config.toml
d_model = 192
d_mlp = 512
vocab_size = 4096
activation = "geglu"
attn_scale = 0.0875
extras = ["some layers without attention", "local attention windows", "shifted keys", "gated attention", "exclusive self-attention", "hashed n-gram embeddings", "an embedding shortcut", "learned residual scales", "skips across layers", "capped logits"]
init_std_up = 0.0272
lr_mult_up = 1.13
lr_head = 0.00479
decay_fraction = 0.941
decay_shape = "cos"
final_lr_fraction = 0.0
Each number is 128 + 32 x the weight over the matrix's rms, rounded and kept within 0 to 255. Layers, rows and columns count from 0. Numbers have three digits each.

# layer 10 MLP up, 512x192, rms 0.18, rows 425-458, columns 0-191
127104158150093155175125126090134142108172129122097063134100139147064144175124104142195179109200119159100119078157145123124059131156109094039071136073160188117139115128101094155175091099167165129150148057145103061159133186094149188054180128156118098190134103123101053173103156106077185118107110154137132103143157100133132142095150119078156133162111144088159154115153138126132076141110192111088234182075174146126138129176121110131141116089150127157137112162084202145093127124140132163132119162168119062045176173142182102149079169176113096104144105180111159204113109077210139036
094124157119171108126113116153119157147147170104118072094116100165133116129132094114130117139109119128120044168113092130163129138182164138120081168158126120116123128151149114100144173110084126141121159151167122114168152136140092132082123167116131113095149113173179104131122139133166107185079157117099087111137105160142102098152130134116089135170145097150116076151123177123097115124094121148125156129173136133120132140146161149152161139129118156136179144098135123070101092115095123149134075090173100138141131117134141105099154126122122129142143139145150113154133140096121124129
166152074111174131173160142114152095148124066131129149145190117082106104129095098154160135147099151138139086127140105117111117100123117113141142147134134124075191152109114125128134119117122173119158149154101158172130111151136114147106127096145156130165085156112087172120115137140172159130134148108086173156080095123102224068124133146109140013136083160126105119146185195143093115160101161093116119184206157171165143208110087124183095151113059086103118138187086132095154093153154138158092142100100099165125132192157167206165092160149168128091078130116139140143145106121129098091
136050122079131096117170113129181129051105117020106139122164183119099123215112171155113096119162135167096068127077091110095126189122120109121111153086112109128131137117110144164142173145119138138097154140113178127135114111119127140201126117113145077062163132124104187061065143080131073114153129169118208131142120144115085109140087140145134123115170109155103149134117154147139135130176138052154135113109131124135127127182102133071092088119133154136159167146110107098159097154119217127135145079131143121123075116110190086113112097149181186094171162127118102150120149109134116140
105115134091159094089143113125124115143113169133188076075069211100116143122162103151065239194133134154162097135161152127127112109147150178201087125156155107125205168098107130165147132138213152081171099123166110161145159079160157154108100088114094171143081096091158101132147150082089088121126123135078167126172219085155083117152068115100128128136070103127181109027088106167119144133145124150092106052165069120074187148170137064162115127121157150123165126125132173068124070097125111099099118201203168196098132156139125124144120117178166130156173087097050083119091165134077099141
161074107190157173094154079136121158135088174082118160103058134142181155113161131183124097077115089098154130118222168072153088173169121119152187136077137172121135085139166133118157169168098126073123131111122161206155179097143150065126099107152139121109130035134148122175134106154070128118144091092095192124136114085100188115120144124140128153154076211153102127047126206147149148092116166153095136096154157075139104160112059097166152111099158185090130111085158100113139095133100128131162157092104148137156188162106121088108138166086151158108149113146125099143099161142120141113
169158136092143109136123097117157157129130125112110144179144112152184107134126091062171090098112088108117106109180114128133126126134136071153151090163146089152146125034123157126107149131131144106134124193122069148141112129064109138122181133126140095180134105057146167173095106070136178120139153119107170142136090133094158093151155079152132099103141159144194136124131073179091076113145126134123133092113156158133168136145075158071196114101114080144115143106096112130068100162178120144151089138142174129096108191206169089145136122120063116068051114162138110212141144124141115126
099098066091099144173167170180102123132109137156082164171125100079141103136064173114193145164145046207143124111104110127148154134142199149141174110124080179150080187112155177081119130079098144116180085122154185152127144115135163129091157088122143153115174155106165139166157127103082084153129133176095160115114122088167141148135104143152194113142111162187194113095131148150130136136119142108075122141141149174139133173130126082150123166140133124151158102117145063157152141099125157113144120163165084125066147093134128109110114130137142132136088133111102144119167153086084150179
093126097056085092145199162142124084116077096136130090118104128097125156135123090138123116137153121139144194136080167091170116157120064177108107081069159103123143129162091160121110091127099095189059099060122148099132121129128161129067172098167110121104083086159154161122130124124129167134103121133136181133109129142132162117152147094080108155072129111092084147159149151158173099137106137149130098125120143201077156105124080113106135140130129158040124146130121190097142115130152175104157127067108113180155115106168112083122076158180090125051137063115166177127112189152138146110
098146087030167096134193083152145155127082156169132122145128148126139179153107116161056126137105105107091154107098089102141070096079157135172133086087093127128138153146128075127176098183066133065134120177109119134106130152125108192079165145096176127111220107108087101177171126130122157130117118152138096100140147109171093135131061172144193127134170137124157134094066100130124149165065141144074104110102110114141197079156156102134147113118192110197157150126124203117091104115112118099098167153101107073179152102156148101122141126159211120130144072137112141101134135145164137144
114127128152119157131163149129139093115177118100150130156143122182126094087130115201111184142028060133052114124122177134161093107164130174155072164107159170119149108041137070116125095095149136176142090139133173083133115068117112091143110141100123133123116192155131102089164091104123068176166149149138098148163069141150176083073152157089100116127210139154151051134105154102092177058106170090210086175108130192040157132104151187093082141152138130056176031070105104123196144112126101126126087148132145122101125061095169099113098160152170107192126158123088126155094099128142170084
126128118137139139154128125128134111121124130132138129108132137130122126156153137130128126137146122131130133133128129145114133127130116114116118119125138121110140132119149153136137128118149122130111131137132112140113141116107126139099125114139129150116156132132129128135124147120129109129136123116119116116143133153138114128106144142151112152128118100132124132118140148138140121129136143141113150121120120143138104145120157142120143138115161126118113131131121119135136121123114147144127125113120122115141134129141127100152121126133127113118126111137124109129151118102129127148
112130137141108103186104131141124121043137131101094138065071109118109129148220169131110120162081141159110139144128112121228057159128144177188151212165085128137111145108122134105130153144089129159209160207082122169108081180167112164117068117145170146047082113099078161099025111143169096147097170057142129112113134103074149162164112052135177159115144157116126164139152102050142067167080076188099138170180145131160104127149090105158142140152133098106118154159078123147106156122121128107121137116145177094173144141088093112110165143136187223137168071075124140124132113133156161127
106092153110075170145056105098216100091138134040187117125142114072110049103119158137152086125106165084104183136125133133139151107081101159074156088109128099123118188137107162146133100173051129114214116156118100115208174062162135145123110163068133177157097123132153071089117104142177145101152188190142129112155171142125051129091154133172193161124119095036204135110144121129106157068092124100135194068111149183167117099138134069164118136133197126126155184181052045086093099085075142111151127140118135166145118156134147123077137203109159116132173188036190128170118170133125150093
115135187118150127115162143133120138139107111113100134054118128115108133116108090133174119127156064053160050052179100148136131189135154119205063156072135124121203132073173132134126161104141142149090128140081174109102111177097078107119201115218190166175178123156201100133157097134066125138095124098097133081126080123170091122097135123128127120135110134084082127109178116135099152068122138106159137171151167131156100174155176119152107118164075083146124127093156177141131143167066163146138122126108142153157068178107156120079106153131089175169087108114107142097056140130091167109
129130180072098110170129166168117114139113129110151096141136129136153091180105116132149080106091109107109011114093106157132136126113130129124109139168152126085128112130168103178145126139136089134155081096164109129147172146114110085119085106164138165122085154113165165092148154125134149123168092143075096164158150102131134100155081134133150131135183140111154102152040078102153060132122155172124124115120116118104145145164159115105126201116171122112107095095199113147070086095150041190151072158120117123190163140120176149118138090128084119147143150151153111097125101185155068131
088133183146101105170089094157068087142162161114100149128128059091109153136128134150134140158176115098099136119124132085127159179157113172145094135107105087077204161124205096153122113153110176100121169149155078099112124076167133148139128125172160151142129116169074053120141157183106168132158161123159117105160112104100116142172113132074139112103121116148155116121115192165100124142105131171129124095082188141146154160118202113167122131185036119098154128092161080128123051124137149108143100150100109156187146084143147147145157185103129110158099128128107078116152162070139167106
132120147118122099139130175102105141126160135139130081166147149099120148121093090176172135130085211166183165138081153149102181094109150052127128121172179111159167166085138150111120173144121105177167105133130120126123145121139094131176084158102117161103142111094074164149109146064156092174129123062138184140120134166114156137186128151092160090102162083054185184102085094104131142098178077121148111126138095139124144141143138130101113166073164087148148134117151072152137158099142064163114155129168073159157035063134132089121172151128104147116108150112122131152152135124196135160
158122119054167175076088156128135076158097068150121122098129101083093099109151118146142164184176139131133128130149164116135140093098114093063167054067124090093063111094170183078143106108165092177102065105140133155124120078118141152157117150098149123150016103123105142143068158127110108163142097109138136080105106149099152122142152128134107127147167128124098170075140187158153097142144087133045135164118094024146080120117155107145158161102147104092118094124079124136121160127116109110110104096155143082200073128200095126154167159136160136063119114160080157120124123165164107067
121113168123104182108122141136147150042188131124101126134085152146151094075092102164160166102086151160099139125126135104142107149168091128097097096120034139131127103177162126088105141171036148147132068150109148056121134142145129158085154158172119155090084131174109146108108079115093158136199119126127082123155142095121144078111180079148126084104092099114097129123168063148080099172112103130107087106102137118148098065117193125067115106149108099142140157106142131108124148130128154150120192136077135152127084159127055119071088092145097122153149107123175136139087168167150145083
135128149081130077142128193142170081128133096171083157093153141148114131170116100175130133123153100077122156117107163139124098181090125144149121133174178171096165080123172048182133148113134145131132121136137103157129092117119117155117147113170154119120102099121204153129128112128094125148126073079132144121113154173156149179184080124163145131149159124147092107068120105151134121129134232081153129105105128161087102183090101178118122148169134087064134106123099169081133174077064092138110137169113156206171155188111133099093117203077081166116159071160112147142098074118097116115
182142198151178128130094128158129200119103093104111090095129090170103147118080101122176148084173150162121125158089151084091171108176149147089074113077118073133108141169140164066177141078173099047149168102155102135182125078168155073114126147144206103141114096101179102157108120170179120085118152142091155143118128178076141141123171158141182180151146140184136160079122080162121135121131121152164093173126158041120172140118169112159102107081069129066161125094191059133079085141186171105072185164129115187049099185122192138098182139151047134093137113136101162172140114134184112174
103140106117154160160117159151126127164118197157146173130156144140132067139117093068116071122125134189129102183125150107121084163169187120130087039114129123134142116174164104145146112110169129139153152116073170130124164152171131107152152208150137117150177030149157108074124155150116147127169110080131110127029119157106110085121203164103059080051140089152202109141120094106101158138098148141106152106138091136164173089193139081111130160091110071165089154122111115106101140139157129181122159148128101147123129101169155141153124138145158081168131092156106131192111199087086099120
145119092157120096109125181105109087147167131138113075158082190060119126146155145118102149114160080093132130119095096116130118126092064164201142112118135132194121107091094164099151134111088170188155062129105136177108139111166166193205100080191166126120181109119165102125162126153121139181123070129118139160075114125124112083105137084209144150061185199154096098070090170135169168096139101123115150148117073147157237153167138163074087130081082102199161115087137117141073125071105131120171127099069138110129122186118225115158147120140210146117132156075129157094071080135107157155
174140100096133111093140164166142152198120231065129190142142162176132189055110153143141133153100103096095121202097161113119114098100136154118103120113100163095161147124166112160159140171159096193134095152100090107123187125153139139144171139080095093133181108143198110111088138154114123161134120125124139108122187115118115107096123076177129107109085119073139151109158104165144153138065138086057095125065114075134108094187112116104070093110083079151097148114202179098098120107124075161129219099172062140080110119183134133148068126129095111100212169105123096093140179148083151126
133101082129091179038161185104075141087141106185144088145105115132153098052137086124141090173071157130133121170078102127138102134171136140121167147140150129143125157131167119032120134198173143126137115141161131186141172187106144168134116068150114200143067171057125161104111101115113099154060123124113170119153155144146133159195053126152107104171125109144157134098193050115145156123098095132086144083139158142083119136188102145128091133098149156123115123086116058150185158138142093094119165149127098135080155137148136183154070135112079185093181155161105158113098103126136110161
113086138103147196147128085068094152147079138135087127127154108132161183133115126140153126106094101134113134119138123110136089110093102111150151153210123048095101091129096178151068076095115128092142171105136163096116184088136111083106111176104133196208068112124087091087147130195071120138105156062126113064120143159116138177112036137074130122135123143123091138124070131167133108134118191120102076146174171156171146107088121135170178180105103081109129122085164146111088134199129141128108111141103126122118071060089127150110136144160106129096164148090135138102162097140121136135
151123091072109177115197160150179127131118109132129119159144146080130133121096114121097084181138129148102119101165153156173149141119137098146118149149153125115142132159094145130094180151122145113116136112109122170070137171075133103082144136123135078101149121147113086221149134103169137149116127037063130122112155126065131155120122129158152113117108136083080114155138096175095100132161143142113160141128116184114112112088127112144134147171146159072123087143116146110111087122138110157109102176142131079150133115119157092083086114179169144123086122141126144132117101146111124111
091142136073101152175166125102152130185172144051137144135157115152084155172147162115077120143112101145086179146119109128132187090108139193129126144032137119094076173150117088181104092127128098110179112126133122124126110161133109150117177114129108183102201108123166214123077108150187112091148146112135190111097159136143139112141096138092128154136177147103103136126129171165122116168164117096122129123099080066105163111124124112082118129106097105164162138167150121111163125147067130103193143121105108075154123162130149103207126162103172136130147142117162194161162100138114061141
102127120135036131101127147146127113082164134191135102110071096120101143097115141104123134084082170157122147091125183142061131149176110189083079113136147138102113162078050146120148128132157117102177107041119090102147112110085096165055118162085100114126218167125134110121132171095109106169088140159120122114115080104154097099171049172139148188126088133109163149085172153189086163125078106205113126115088086124198162074133093097127102088097124089151156143153074153097137070122143145132091079109101132098068108110157127127166128078103111127112127166135166133158144136073107137115
171168129108114118131147192118146116075153132153077183085173115169165149116162114123129131067161152092167148134163089129106124148142109118198115126125070149117150152188137139129109197153102142159104109136144077116158146120122172129141107169147073130062127126113161131064164110170070111109052125253100097115164129109072174168104115131121149180187156116158097181127109115132062095172156144099134102155161161140186093111143146123121113159113164179129119117150134136172100151080119163105130137145167159150148119105136101132094104110078117180121118128075124083086144155126112125121
122128071156092115125130107062141125156101120187139089097159192166076193072128133140100081188167138143124056068075157074159135182082110143060141089114161168170138138135121109100073101103054078129149150118195164174069078161188141143071114119174111159083061055143111117126127104118105105176182149142098178115133133123139116143156062107150162123152084104130119139127148111148083159093104102111152113153121137207112107106126126094125155141094216154140116172125145131119147117083084078165109162145128158109091156141168141136117148073109106173078151147121139147131132155098117114105
159169108159106098099170155130123115128115096106098170102163136157113124098136079110155108155088094138142169141096107133141092174080178144167151198085124115086116123082107050141113068117153154141145167156117129152161194136095117203150147113120089143139216115127126137021142119189090130109141108126164127086137170194122215170114155136126052132143051093121135110136092110136197109124090088143134147075112127147120126096099101091180112117102094124068130093117119115122154122106129118174158116135153084123209085170142103100179138113114144134110075149113105104108157123173169157116
129198070142126133133089174183142116134088123109139126143178102070181134167100062135106083127189104101192122159118122114074185143112139141166092066139095146106070126117148096155137174144149138118147086053093149102122217119099141146145082101129112176135094089122139239144113103163138114129102203121131141068061118160170185154081159198137074162137111158169150139166117066141129127125107162111078177061064146093173137174093100177178133084139138140109066151111169140127043090101203138143205132067115129172139093142103191176183102112147139129049140200118161162107057139092097093123